python train.py --init_std_o=0.0 --lr_head=0.00578 --train_tokens=406600000
Each number is 128 + 24 x the weight over its row's rms, rounded and kept within 0 to 255. Layers, rows and columns count from 0. Numbers have three digits each. The size before them is the row's rms in percent of the matrix's.

# up: layer 6 MLP up, 704x256, rms 0.0888, rows 237-271, columns 0-127
# down: layer 6 MLP down (transposed), 704x256, rms 0.0868, rows 237-271, columns 0-127
# gate: layer 6 MLP gate, 704x256, rms 0.0968, rows 238-272, columns 0-127
up237 104:188113093129147141114129123100146103120152129143099144104161118108160152123111110101141140126075137125136127157183133088157124123158087097126144127096113140099153153122121117084135147125178144091093150172094130164152135102134100110140170121137111147163124083121139108085142170112107114135120127117122106168131152117157169092119111127108128149106169155128127077121166146179100158178087
down237 104:086140130097110139105151133169136152114133126157123105174119135155128167154138133119117143105176110133105160091154174109161037110090167118114125177133117120217110089128131089126112086119113138086119132143151155112120135155133123143102113127141147098103120148138109129124152159128131149148156153130175153115110142103084136130144126154125148115126132151102104152151105064114145113172126
gate238 103:079138114121089115140156126122159153120136155112159102122124134168059085096174140128146123144086112125127133148142141198107128105158109155124159130141134133168168109095151115126095120142107170108143156100140102131115116137155168123127137161150089136095146090141125083170145102159111124147117142120149074153110131147161123152149147087139070176139127103132130141129126126113138129148126
up238 100:106131117134156126089099122142128128074128103163085105113127143129135174101115080136139123136133140146116127143107127115107094111156120128129118169100120112191117117096122121124075083125132091115152182115099122116115149121127098118138142128164118092154106098076136115116151137116151192108132120126128148135132114144110127149135130110146114126141147113130122099162158141117097073088136
down238 102:159125159130114180141111105173098122152114143178114083116116106137113114145068167091102104152133188173140131099135116144101140151153116115103148127100134167166162121098111106085173139122080097084130125132110096132146154122116136131134146102099117126176108155102128167118098133078118135166146129166128116165164107131116158136098148130133090136108128152111157109123153145133174104124093
gate239 096:151111115136113100135090126146127153146148123105106104182162121142103125098127135153125144130094140106170103081120118135119174134159178167174182110190130094137137158148128142122098158139125135180122156102112141121107131144114124136131133095130165123132125110074112126129102125137118111145130095134138154082142158121153131119175140172109108099114130138136141111120132080103151172135109
up239 097:117069131135149138100125108103148132091168139115160125122165150175110158144143128071141110138108115129142131121114086106141118123104098065124128122136110109092121073084152093127122127110134119126118159130123120116134136147150118109199084122130100098103116104133100133172143171109119178088119116111170152091173139141181107156154156106142146173124125118159135150120175098124136119124126
down239 098:160150103104116124156116137131162140150100114139129118080101110084132143109102126153125111141157139124143121181157127123112155172145160186169145152103123134138139124130117193141119141120145124126151093171171148118130138090107152121091164143120175179089167129112129150145129086099106092162158124117122100155095145166133120115141104166073119128106101143105141097159050162164178130104110
gate240 104:102106158132114138114139110159144130142102138078123140122164087155104133157118070104097160069085147160082149160112142106112124112144108138087134103092130140127113118140095121098113152152144138117128115096126087144116148143138136148180112130108077100108115118104138130131123095122146123127143148093143113142120154153131146061134087161134174147091138116123102139121133112152142107164115
up240 103:110131147163149170135123086079105140133143123119118164099163121145066130139111083112092145109095137136113146116077153102105119131157096124117120124102097164147072126181098137149115122150146153114178124131119111168114146105129126116172114181120112119143123114129141141111108133128129143114111112092144158124128169131152151093098113138118176126134130155124122121102153121129155107106110
down240 084:166148105117116118129103182154125121140128103149120110147096149134151133082137161140158105165176112106166128126154114150136155156105123122156113116153138113112113113122128092142151109120078094134116106167113181118131102117105126128111099103093126148163133139129121139134163152130126143097114130176082139097142005113125110150144137086123078124123130108148147130152119144122117133107143
gate241 101:160132111157115164110122100130085114119148175120116132104154145098129118135148147108086110117136130155150100097131161111164095178126154128116186098136135132116171124148111106170128137108093191091127104114136125137113141090132122162146149118146125100121132075129145127130108139148134092156127133162099110128138142083099134162150159137149110161150074157120120127145090130098125148134125
up241 104:124171139128163125129136127141158172130155133116128157050132128154113124126157079104133118117052124160128068155135129152159112138108125126136161129128165143147128108121118133130141103132140145160134071098153110147130114119143119146131174149080114115125148166139156148088132140118086085163131112141091098116175132094144119107168094152095142190134117112114058076124108118127151143157132
down241 102:165200086120141133108134155128128129141128122189150169130109092125105135150112120103101123108120157138093117118143112114144133156132130157139138095145177093159158148124119119116148119156117126153140157124131080149155163108138133116141143142122083101140121136114150153089171090155154102139137149119085173149090119132125156107122086141127111150099136141135142090163137130135134135101153
gate242 092:083154109132149141121117142144129140126108145153117132127145112123154133087115106131097121164126122143126128091148116090100196113158126142165122140086193125145146117134104123179101201126129140135115121099160141127138115132109118146184121158163132157143117103124156109123113153158168095135161076148135119145097156129098174115117137126178121197149142146157119120124104157183142122136138
up242 092:134105140118086109124147134141091105114129116128140078136124136122069121145119155075149098111138118162131135123091126155139105093148132101126141099145135125131168097138152108084173145150127152081152151149129093102121095133153138112148120166146136132107168112143130139154108105128140144138113157121144127129133100105152109134115126115148118143113122150102107142126117125140105105137143
down242 092:117152122114124139155123133122139099108143156153109163115165115139144127151140141119135165104108130081091123100141130104102123100161106175126144126161156140116171154119150158159161149123124129153126107141117162125137147092117101165135133126124100123132140147138132115145104108114107113115152104120141119147076148168126205160170120122158106145148114125163131102115130135101153141156126
gate243 107:084176130124105157142156111119136117139163143121120137160154140130094141129143112133101113142128121126129101160138138165177143120180117113119140140129136120148138158151128130147165115122085147129138129152164097123124137157130138103125111086098105134131097107116086137139146106163131107125124154097138131131119117163082168103137142074149100184114124122146111137071131126157141108134144
up243 101:140147161134066134133090140122096116110075104165123144132143146173114151125123153186156107129120149156168109116177151123117133147161128161140114174120118138123109108150152165141141138080141117132109097154155149106133086134124140123141155166127137135109131143095153111143102157118160151148080087157168137144115118197145104086126125106111157158162123135115138150118125151164111157151120
down243 107:149095126090065086105093130115108091113138118154122119171156070091166155094155136165104137135143145103161125135163137097122154142162132117130124135122097094128130105115132137128130182156090131129125085143109106145120107118161120147117148120144118161081102158096125155146147101145132123158109111110132136126135178151139150093134145126144129144145126145130129119115099154111192106131102
gate244 092:118147115087132158115161117139168110136161170137145155125165166151135116105112129148150102107133124134156104107100126094109153144143101159117184132141147114100183168109161140116152110109106090139071155085143098130113116139104174142111118129091129152152122127155180140137151107135155141168105130167050138101086145109125099141150092151142103163132117084137142105152125134104142119157117
up244 090:163156143151121145142122126107100101172119136104108136144120172151080168190129155139096130112123121132171135096154156159113087121161126146128102120109128146086178125144112141124155157134133104129155169148107151109135147123115142157153127130077145159100138153144129145183120112146117099156119149121167129166138118126114136158202154106150127143104156095100117107109146124119113164115122
down244 093:128115138095120111136114111123132134130114133092112142094152092177185134123093118128094129117083107125125119169149138132108104157101129133124123112126108151122078119111100137118116093118130141180135095176091092127173121083138140153112127115152104100072172136146090157111159145068104104146117099135121135116169103112132138131133159130091128146120139173104140155087112137167159140117127
gate245 092:158151081158124155196134141087125095157139109099156127152104135110129148128143094144175113079095148136093159122098128155171142116085127138150143137168118126124135171143128104120137113144202117129141154141107149137144158165119146134100135121133139129127100105157130112150152132152134116126123171118120107118140154153119107118110104120158144125126144113154109075137129102097139146101154
up245 094:178112128145122141157080169167170146143171132137144074144137141120134072143139160139080163143163098148154132112140165167118148148079143110137142156123116157105134127156132138142116144155109158116173114154145135118131145118164133134153169117112108131132129128149130147088106116129096083138145087104117104147118121122116109148153121165068140082127083111109116132140148140110147104121102
down245 095:130108143092115174108078120103116150171158105117157162140081132136121089133131153128117141094117115123130149136124137130153137160157128121112164127137155125133144136134148142112127137138166116102111129129165126100110140164081139067109128117167108149110114154120125124118127135155107120149106142131121118136179163119126156117110116081132118109138170117067112147127097160126109119110127
gate246 095:168114141120106129185120146130124133165130143102162148136103127105141101117165126149113145134146109098109087125151176138120132109119123098112118131097144123152134161158097138160122159128132138120100110153165118091157197139121108101106134085109119136132096077139138162116161158144086173123125139124120093148110140150151117129122164128142116136101067120154153101081145114129122146128143
up246 095:113122110084092139139126156110138131157120151114124128171110147096150130086109163162108122141192098105114111109147148147138129084084115088124104161096130138147136111133124124106143091115136123147106111152114160070178111102133083122123139075108189164084106149148141152121131131119112161112125111176124141164105132144124113143112153127099080128110092131159135120114117125138124157104106
down246 097:072145107133112178102160137112119148120108109109119117126141132120154111110086127139173105108136109137149152137142117113130115138090160111130110157155135155108143076115130125140125098130098145113139124083120131139120065121138137118134152092129166118095163166116133097129071124098145122147144136135129118117120130099118121128134146153086074143088156143149119112138095106136136145094131
gate247 107:145137129110113126111118139095143109106119109143097106098118158136116169106133102138184104082143104087143137125115180122104127126108133087137125138128158147082143161110114143153155136143138126137131084169162104152111127125128138101157134124117094149102153153112161134101178101132131140141146120152114089105108159113119104095158103159131119142117130105143135111120097169191115155182129
up247 098:118143113134097108075076116130134133136103144165116091086125122121139142128125149139133108116123077158124126142197122134134153139149111112128112114120168115142114121141139144138098139104135164116136120127120136116085105114134162118113138148144112089149177129142127135113122110099100129153155135157072115130135111120129159076155122175124164153123100152106110159140126107120128117152155
down247 102:106148130128129137141152142124146152105131145117158161158120128154098142139128141137153160189125151135172119123104122151108138133137125158149154134155106118134074127073076131164128123156126162105115181095135115126119153147133122107136129137086141152157079144094111117111142132120132122100102138168143119126102109120134092124138142122159128121137133104145113133117149090106105147107133
gate248 099:140118079120124162136123133141176141115158171116136080141112092117135129127097121158139116123129140150142107148099101138131184153105141102103150150082143104115156120092155133125118078099133134067108101124119111142097082150135115137110139146171118078131127131113156121158135153179126128090104150157115109146119141127118109118170118130174144111157155138164100130152152114134112137139118
up248 101:104095144166106139139141134117136172096160133122134106149144139126146105115082154107113128171097077129139078147150160143107136194162101128152117167123133125158095126135115145144128147107118102120126145170120122115136096155120094130130122182142111135098144114133122161132144138127108133130130076159136175128097128133135119092120154099145108130132131137098128120122118143098135117093126
down248 103:176158164113134072127110113102096152124122087152128157134122144142089128115146106098113089191120106134125136084174093120133120112131123148102088105097130196145114152135127117134142141145090139135097134105107164091125159119130141104114080133108119135134099132121092108103138134114151141118143127138120127146093072121122111126100140112118138119126140157144150118105123126132149123112129
gate249 094:098163135111071154161145140080141133156135122111173179140114116120151158117129142130137120094147137121196132140150159147155142173159120119112116144127147145110124120120087108162084126164114136113109169103100114114135168106123104101122157154132126163150130092192096140151154140090112141127121131148123148090120122121072102141156150156147127109215078115076156113114117097092143122133116
up249 094:097101147106131130121151127098137132123121156120118116119165122162149099143117148149151132145151136152094130110099084157123144113145140124132163149104178119112122099082128127103121086116123124158157127109116130091136128156149130143108128159130154170085130117131100144149125114133102137165150102155105162106154086158149125126137137125115125167158133127131142142118143138147117149128080
down249 096:172100153130163087130111165161146151128121125112104096123110116124162108116093133132133131130101115153108118103055124114159092094113140116112170122154083134110123157112141102148161114109121099116148127178125134148144103137136155175096097114155143112085094146126153105170137117135111123129152115091138134178143105139138160135121104115156166123048190097137101135113152164130137158112144
gate250 104:085154102106114129150133104142150173098141163116143126119100110133120128126116129135109122134113134125097078137114120111149152137114144112134134126127114121144129172168117092107081180115146137128090141157122115108109108119122132100160060124124142141131141111097149143096133163104106127124179135142135157101102140085135125109141138117137125123172097092165137103176107110126127121079190
up250 097:131148170135134114138161151127154099140091145144138172114135136179112178115148113122139092105153115104112152174129085113144103091148122152092122131135106116121138145143155099108094120113175131105138135134100133128137110127091142103111110167078106129136095147102153121159145082136099148151182147152120107172137121128145102095149125134167129158151176084183108169144121140139113159099123
down250 102:135129107113121119138137132138106147094118125118099133117055122143146136118133089095122081154140108169133133110133104134094151122086113122125095183123111116117121158110130087129138120141118111113131151132133142113097091133099132147161090102150095145102145106129160151104088183136104109117146169131130148110131152089165120101152135098159123163073162108127131124194123082160074125131157
gate251 100:127085072147120130121087124100111157139122127122141127099121111127168091150143154122136089093073152131132155094142119135150123126116107142172141091118161127127085114121124145138090127121141128132147123116133118159142138150153117120152121150101118079103152143155124114120092187204099122072158170121125098156115135132135091126090081139157122156149110080114152065117146082136111143162133
up251 097:096145145127148151170118125136145149116127125161123136078134135143157104113119150080166116165116146120171131136131185074087169150098115118112141148157091143149097126122116152118135167132129150124121132101112150128165135113117147107113151172119155128140131124087198164088141121130130144132116125161114162113067146130138076126129147138084133124129110117113093122083150134125153127100126
down251 099:137125128133145159118111187111136129157122141077167149108118132104152117124128145120139115104134174104109108088089133138129113155174134162122092117101134136112106125142149147123082149130158130148105141184142154116114156141105154127106117098124126112131091119118079122096126119123121094132128111167103130106106147126136127148086081137138125119113115104083152092092110086082138157131082
gate252 099:107121169159097119123148153157157114174115161133131149124120096123136131107127128165121090112089153124128102156146101155127147148146081157159108105164087147138138172096162139148166103110115111130156158086165124137074124146131128141064096156149148158144124118117107148138117143130110125132131128100171140142115137120175167101168152114161089147095124119141102146127147107159133139121140
up252 093:173105115127170148117135117132122121098160129110122126121127120120102152170143125142147172173132146111110127129079129129135084120068113151130125130090146136116141133116149123112140132120132111132142113156140172103148152105112144087119116072124119119109103118130124116151133104104107103137122136132173128142151127106143113140109119097127126150139151100113119133124116193166090135107104
down252 096:137103108108143114115082154110115085098124108139121086162145145101115124128129130148138124154114105131121110105101133122166141119112128143120157137123184106142122143106114105138136128137049118150121149167150137078135151136131134128129129113080109110090134133165112099113142089099131143131150158188114155080131173148128081124117093148154131121054121133128132139113180109156090096119106
gate253 102:128138150170122158121101162120136153142117140125134154141161112147116120136122091146106095157129158132100111106111144087139129113138104102109131124141142116175153113124088131143129145085114137147179133147147082117129144134144113105137178116148142129143137100136127093176135137154158195110164128113112119118181146087084126119109141151165089093093122104118119088138113120151139131126149
up253 093:134126126159092122162118111132150151112151136102134114138143138134156152129102122103158156142131131115114086112128123125095143160108165142146172073126099096118182166123105180122135118161109134122123158116144144083122089137152132111108131108134140157173107135124137094165150143124082099143100128173099128172144116092129115159122116109085132110166070127113169135143163124145131179154181
down253 098:175123139127131137148118142150150132157139193142109148102122136158127129138109130136159135144127098122081174120117092116133119154115131111092123145142141092154143134120088163126092119135120116128120159121131121144142165186151103133097147156138131132121120131147161141153160140125117155125133118094109150197139167128158137183157139162111147091156123141101163123104105127143187147127125
gate254 114:086122154129112128145107154100119111085117096124130136124147118102089127067165101150160115119134122161141102097144117147152170132156082132122152143110170136129125162123126112163122157128133133169161101109123086139087117158106137156160125137121139115139105105126181132123124125158134142142131164090126147135132151119168169091112110143159164148110110124141102071149179100139154129143103
up254 111:133116109143107125156156128157144105149169157169114139119126079157109127129135132114119129107138132119136147123132132149127126112123094135157132138118138149072130154165109124127145159138172132143113093146113118140116076134111127150165096136109108130107122118154109087080118131140131109141144185125141137146160148142127156065149107182143143137128133107162104143134133134148139157142149
down254 107:092118149136157130115058107095117118122152126130116138130121137098151108129151115095089082114141123147094116119159134103138147108103128143104154134140092112159097152120148116116082104145106164114131110125122151159107122109116091115116146122137156095157156100136143127168072146156164196082108089118129094152111020117140127164101108091111102126125170146089127110142157122109093104135133
gate255 098:097113165122126108128110140143126143141131072122135137098113138139168101111102085106144144088113142120122100174147147120122135114123111089100177133130120132141137164085123134091139131099113119145149106151188137170078127116119184073173140103143124135112084115168156127135137160118113078129088134125114129111108158151156117138108089126095164138100113119113163119148129146152143138197141
up255 097:160142142116114165133136142100110116135157153119124134174102151151103147126173135172143081118121145133160143133098147183146096121081172104101133113099161156075129182153141105147103105079125147156145104103123123145108119138152143145127130137116165099082161144086088132129145179126118133119119109120125115132122112101129148115116123113129096168160167095124121147123131128108152143154091
down255 100:138122169131164124100103153154160084135155103132149112103142137118150140118138152132119101096122189175162143133136145146140101121076126133101188108139124104116125149110127084067124130139114139135133128124135124167087119093147162089114126087115074094119149127099148180163105112161137147096125137123113150109140119119145157110107102149133130137098143139159129147152148158137114139144131
gate256 099:112132132112109142124131105164100147102121170147155138112144126121127102110113145097144144169090107114130063138172126117118149117123140121111128143156176162183105120118103094128118144163126121127169109130115117136144121132148164126109099144185101167147146082187148131127139155093153130121112118111122134105126140125126094111138176164098116109102150126136129148148101108136131111157152
up256 105:139108140092107130132136085125036138128153115121106109103104127100128149104074109127123130104160121122127115085143113107126099106173108165156101102150131139127133158105140142124136130135127143087123117136144145106119150134115085125092089125148143159131108144102140109094129146122106159126121134147097147121135116153166120101141118111108126108127113105121102167070089114172117123131135
down256 105:128144183180117145080094118077167126146132114155129168107165139142147152117105157137121168087134131124114136138138096166128126137142127144134143166095104124109101139093098129145092072137133071127114108146104129139135148152131110124146170147101152143115111144110161135130115115170125134125093128165128128147135144166146111113136087120112135117162119100105126136103121116132137129091130
gate257 096:131176115148136141113141115104139106139151143114122131158124105100125147128146111105123112124119109098099129108085103123127119122130132110152130130169143140118125125132169118178124125121084136142127179157151105136119180145139144141140151104055113150156125152151109126113137124094156152065168143148118143169137130105110105111112146078138121171115075096113138139114112144130122123136126
up257 095:074121146100100163063110134123127138119123109125144144147136134201148143120092132125096172146134104123104125137111156131189101108180094140136147122099126162127122108108142087118117090124112138134096119135177121134061148154097128106134132106155127090116140098122108110100101133156115144134172132119086148135111128093125139137125134161170123139114154151165156145126069144128113156126111
down257 099:158194121125122092183165080138120125132087137103103079136126096125125111153138101103115111138152120125134086109127101180104107150076133122134127128131153143128124132132122116123098129127117115134145163170130137075180126172153135154151119134065129137159132130151070133104106133095100107094133137118165156142104155128107123112131158096150130143131101126084115115101119088161164082160114
gate258 089:114194117152151140164143140111106110093140113097104100143151128156162159156102111105115134136121079159111108150133126120169132096153106169126115139124113101149157138107152114119158150115139120111114096119133114148122192077163128136124111118152124126180142105170099098106109132076065125136096150116127117122103122118129140109059106165155090108111120126137155075157127109120110129142120
up258 088:085139125124127093138120150088110113137150093151110120142149104081129146138143133161130172137145147164139134161131120114121118106153136103115109140140152156135133172130103140151126123120141123146111140149148122172096130133139081106093139089097112142075136121140139136144144157129124102163147121132068154124135160138162151103116115117097133121163120116135072147074127110104100091126175
down258 090:129134122136111133110157128119125135168134135122099127121146097148147114088140106069118132156100138126107131134128134156147122130115082188078122106145105096150124069128135115114116169125109156141173126099152120109154147103124111154139122118133125138113116120133102148119092105097129139143128135127161113129065147096133125174144103122165112170131113120173147121143134129073199130152070
gate259 106:128149110113123153089106158090093126130142110093107105084154125142132139148069108129152109139101110124098113113137135129122141096174112113139133131133144104120152162102178166105146101145138177132125169110166134147101151107113154127104133115146181160145153125158157092150129110169132092120131181154102117128109147107147084116105094134153081129143094075131115117112139102157159151166118
up259 108:101118132090114161135094126110108183093157116134126132154153144135132140106118150169107119107120099098126154149139116174115137135129182111129136126152124156105122145144144148163162122125117119126131152105110125142150141070119109090130105082132110128105158130101136111129113132094111119129117121106130208120110109112100123136162129128123134099154126105119093160066143137128120122109133
down259 107:121098097149089153099154155159136112147128142138178123132161146129105135137135126123155108130136186155165131134138141158118142186071158109099153137138172127150120120141135124113125191146094119101147094111107131145124111139155138076144128134122068126121170125090147152121146174116122158137152100127108160139121151143174186094109099117169184149148153113101119154083084137093146117146126
gate260 095:132113084185140130120123166125135147134123076085107099113091069122117112153105115101095126150086127131091126102139124116143133106129134142119154118136135168082136068121158165140115120171134116127141139130124110113089178124125093159125107122154092100103112140130083117127111127115100120139105156146124151106118137108109068131130113163114096132160107115151144148129138102100151118141119
up260 094:110113122113162113114115100165075145175106142119118199120122136134135113167126102120145178167110151094109090147156149129110108155129138119124128136153133113102187133133105123104111179174157147128130152149128115144135136173136136167186147160149123133139121150125142135100131111107109112134170155094145137098167132095109149107141137116139104130122177123108127119116078153136130120134131
down260 095:087097131088141138131089140127144117093155132114108142162105105136121142150137153168157152113164175132176131093127115109124154117140155140110158111117133139109109177098142126121104158140174122118113100118143185129136154099115136079086156118093128153117069141087141095120134117167134156145136113145124137144175138153138140132166150125149106147129129115142157127144143108142102138144149
gate261 103:117094101098122118066150124158103163144151143096125130111168117199123103142144120111138116135144107120140154084075140150140128096149129112119138146137188067123109093161141095112110136161173146137113135121152093122115148098114104128111143138142144164123110120091078121115134135105143153112097160128139115138131143094144143109110131110130180143110101105139108116141115114156128122124095
up261 098:194170119136126142108068167145153098148056105122127149177116145130141120141090171135113137100114104140130141074136101056105103087117111117141152097167115163129160161128166099104100123123132149185111174142143144150146182105136100119133156117098120136169116143130128163143114117084143131125110152113084125082139118140117141139110102130160155140109147138148147098129126151109123125116101
down261 101:118112142104127121137170113147154169107147081139128129108163111148068134093148126105129128172140125107139147113137128118128106109116186130118103121174110140147108168150118123123155132159110151152133150135128088170139135116110141152152121128135132127112140141123101102109160092132147162126125051130124165131110175152151135100131126147134111066071122123150107134141136153132124150108147
gate262 095:121116131132148142124131158121100113101146096148139118100171121154139129194087088123122103106136151136119139134155120116175148140112105115115125143106124106132130153101149101130127147154122156100119111146171128117125117146140128084116120098132121072104127104144151112122103111135119121102115146120108146130136151108112164153113131120144158091137111157193145101185123089115116113110173
up262 099:152117123139081113129166132105107191098176070147114095096100145128140102161131158112148104126114106140105090148086085124148152155092139143126132174115112105117094120139155133113146108138098127067131138169096162147115068140128110103114151074111108112140112107143146142100122153153142111175074127113138125161097129126098102178085090140121134112126079158125119143137142111127136143132139
down262 098:151128107125122119093122151125121161111136091167143094135103099115122112126139189150145174135138119126165115101146108156147149103166148117115156099129141146151135126148156133097128129149110136118121119121089225138121149134156117083129155141095141120139101122159152155125152117134131098148100093122155122162108168118121124157108130098118117126111083181097123136108059105098100107126085
gate263 094:152095097131152148170140139077145133129128103159173130105111131104081152122185126149142116164159129134146120122171094132099105137123117097129129110156107126145153129106114131162140084115148129105112134185084166087123133140121152150122157123137141147087140097157114120151143140120118137105080144094112112132135134127082139130078155094160123165140144181137116128153125137119166116129165
up263 091:106118139112114109145146130146140110066115118149130134124102154099108130160159155084103111115105166140146148152123103136184102128129127145112165084150137140080149151132080122111096102157154139137127160173149142116115126128157158131144164137109125094159140130105118189127145084145126136118129155122096163139137127133109137138144114129107139155170113137113167139109154092133079180137153
down263 095:068103119126072138125110149181113196131137133113116102161122111122138123084105153166165135125143089120145123123162161141143087117170117165143115111142096110121167112104119156119131124134204134117158142097172140127125138132145057113138120099100134118152079118093158131121096171112160110149141116144099089122120107120139154136083122125142115123124144104153142120144125154118063144134160
gate264 093:176121110113128132169113118144163134128156131111186094103102138089067131136134116138132095102123099119194124129121127155137125116099156151119121123132175114098147153135118127150098146160136159118127110140140128119129167139103133127117129133119174148163136128122113125100142149119131120102143164142129091097158140079140149136177128104179123093128180137127119132122098170129130152105128
up264 090:125111125142144135151113086109093133087084133126125134194135120129131130095156148135124152170170095114120099130101141085106136105160131159089117126141137093143128105164146127099098101140168098128156117143085131128167163137113066142155120166158177136158108139077147155146119124135147110157084115100165154146103112142125147120144130117126176121147121181057102118139141171132119115100090
down264 086:081125131168147171114131110106103094135092171104127141152145116173123096138124146117145120137133126137074135177112118102132121103116104153113108130130095179139111127120125097088134100156129123141105141120118145147140110139165110143118164119115132097162134131114147160138110114143120135144081104126142149140105233204109139151076110126142138122127119136114146113110150142108187137156146
gate265 103:116122109125099133129119131166107093111121099163115152134121122109137144127115127146092091141100125148148102106155170148134099146120144138119127147130113149156153089175143133155123116118092137108062143099154136084085136143103148149129146144136120119148110127156129109144120140111100166089124128189161113111126127129124121092170168115163112145107109116148095093141056122114107155100149
up265 099:079150166151152112132097174156109150144105126137115101131171119156127129109086110149131124105104125158113115141142121105141132121145199112109186151132154109106130125145112137143116152106123126159117138107180136114112125137080162192139138106145139110129119146137110100162105143118158115168194132131097122081123131148135138151142096153155132116091147162103099156173083159152130137126089
down265 102:087145105119170126121115099096095110140119181128133127132104140130113122151140115141168138144153097175141135128123111145121158101093144140122109125095149112114145122076107073103100132147135110139096137159159083130130158139141099106098111058158148140097119139123143151127126128169121117141148120089118146183147090138153137181095084081124100089158140170139117137145148074176110129156129
gate266 096:131163107139128156149110107133123113135135139122178109108115113122137141136088136123141134159127149168120113154152109121126153128160096149100129106139155108127165145121154121137133112134122156135082113158126120104125152155121120112122133103148074198135097116180125124166103127120114135110116134096146129089126167097102141142139111146121108139090110127130113113116124128109132098097147
up266 100:078101122102111142120111129123051132136152120131123140106118122131115102149145127156142179114147101136130129116186120108145104170124137127152125140139155144100106115172087136124096092112090126117148125077134117114103103123147159130106118129143167097106114117124144152140117150133087145113144127136114177128114126146156130100104125121144126108137108144064164133155106120154129151113112
down266 100:123136118108177152148106111128140093127096172100117170124119141106164106128134128095152137128131115128109095136187106078121102144168129148139136155116097144166105114166087102133077136103131156069139135103124102151115166138131128134109164119151147158115083124144161103139112108186142137172096120146145144153119141137105107155150111126092107129146136129153149106114173112117147113112114
gate267 094:140083095118120144136158151068115150093142085140106115119110145144105127122131123132126113113126116112132126148190140151117157172139121079125159129138111093133151125118130160125078125141090154170124167165152136128123111112166140144138110124095132133107120097109132116139144094134106139087130126140083148126095154098139151146163109133106104100145116140132117122128134111088108138064143
up267 099:100150193088139106098146148142114113122125106133125116119129133128164136114126107134135110092130170128171112145078149188158150109097138108141169079194140113130084105088120126156113114116147153149107143109152087159126095158143140128133122132152122125166140133118082103126133146124169127134135148121137129103160141120141088094107095125163132165130096137140119118156111137151128131133095
down267 096:136129094160142169111137183148117168142131141152140113149085137139095089136140128123096145149165141139133112119153145141123121144142192079132131158069119146155170173103146159120140138122125106070131111122185153104147129110124101119129128116095161130079130130136124122162130122120127164100105124139100097171140186156176112092122136122092119107099121156154144124156155158105109151088132
gate268 103:132162125158104118160131137127169175130166150121194134087093144147102099134143132122127094109108105124133094150131136133140114135125149101112125112151127121143127134108143063164108153119137166141087103170134107175117114145135122112137128142125129137150152115140140111141138092172137110108137159111137124151087146077105150143121107118122110135103117118148177150123109140118150158138116
up268 101:122088117119085145122193133129101115130117117154135113176138104071168132123142148135151198151155146122121167095130131158108126060071111164148130096160084108118122121144157113133150140136138133132130104087136119135151129098095129118145088081119145130093124158107139140161125134087108131110115160129132095127174125132147159107139128135125090105093133080130092153132149153134113124150140
down268 101:146099126148157120116138125105131116116131117125135086101102115112134118109156134076145140128132118108119157077159096102122104069130153132140156095143098101095100163130166111121147126115136109105138103075147083153155126103109141084167082098123111151093073111147158132134155134139085118115142150178105149108151200151135151164124141129131113134094154077149080150131138165148125158138117
gate269 101:121130081158095137129125114089099108146151145123110131179094096123137133086158161103086080139073094123115113115126144117150131143108159098109137115184159144149115102119135141147166142140121106125166142126095126161118103120164143147167183127125097053097112086160117144114091153131119146097167134082121107141109133104127136145116133150129133113137131155096092125186106101132149077131118
up269 103:145131143094121144118093133094083124102125102170128124148126156148099140133152105121102110146157150117156174146145091133101098108078096145098120148153106156105153134139161124127142107130142122116109153113106142121127169128141118130135138128098100188123132115133115114128122114138186124124094140121151132143157145147063122091149088108148112112118130137133166121134164107155129135082084
down269 103:170107153123086121154146148155144135133157090102080166137102133119121134136111095089122135124117127123131162122105110119137119126143141120098099140142100171131120105138145099152118093126124109091099105097121130117107149108105134097105068159126134073090101139133148130144087143101150175142118123145130146101160088132140114106131093132115106100120143176115122100115106156145039150102121
gate270 110:146166091144126162114103128116116141108152133114093104096172074138147137143125089138127136134158113129100152112128156128123143102091118103122153148152165138117085128157164118120181103147119164094152140122123095164165131122161073136158155097075102105155114135105125121125122153134126126097107178135145089126108167110150112102103100124115118118124107078159169070103147139103127114121113
up270 106:120113131125133105110130090111111141165080084120124142111118105108117133160106144106128121139132106157148133101156133149125089135124114101110161119134183126077099115153108116132122084124164131095079119116157175142135135089098135165109097163115138120085145089121139113164111144128109114109073115151135113123102138139115114071104133146100089144163154139106161121106123147157126132121132
down270 103:125143132078127151103150105163183130129110101123137121110126152137117067152112151130179129063124143144158126121151104118105119126148148107110100151102162148159141127104073149134059164110150127111140069094125155103110155106100152124089098156136149107123152088192106116096156077130152111126141092140078137155124157131115149128116129111126130137153137161083119107128100119104145148122142
gate271 105:159130169157113117135133117149136147147140120126176108078163114161144111151107142079111125143122097118130106123157105109129109151140190137155151101124122162142128119081139116139113140155131137160148121094129086175139161141155118123137113131157141110154152121115106095163105160179093101125085144131119091132118112123129144118137115156088103107088080081130125137097080119074117140186119
up271 099:105106084130152151162134157107140160181131143125100090137114081078154122104171131079143122108090138127130131197174121101121177117110145156110091115151103153111102152125139122143178138171112139112114153116138118170121108111148094121139155142103119124110101106139147157083118107124105145155107122108143104151125140118145111122146143112127143115156136086170125137153142069115115124103150
down271 096:126098142148125125132164151126152137155102082130127106110155127100148111102127105111136124129100125107121138169133105098088133146118142139123121090144127122124140132089140116108159107116112120106162125151091098156099150116128108131140125113179126125120115121146124153126118138109093125150096129148159132149093072126135164130166138106120106108097113122162086140138088114122096131126124
gate272 111:111169159131136167110161097138116104136123086178130161131176116163157111123109131130126111096113107125141121127126156095147157110121114111119168134107130150161109120138142132158129115144134142096120114158181066135131111104115090093155086148137091154092162098157176118150154134177133154151137194146120116104143178103083141122129125096124145127153118124186118147128162108180096131116134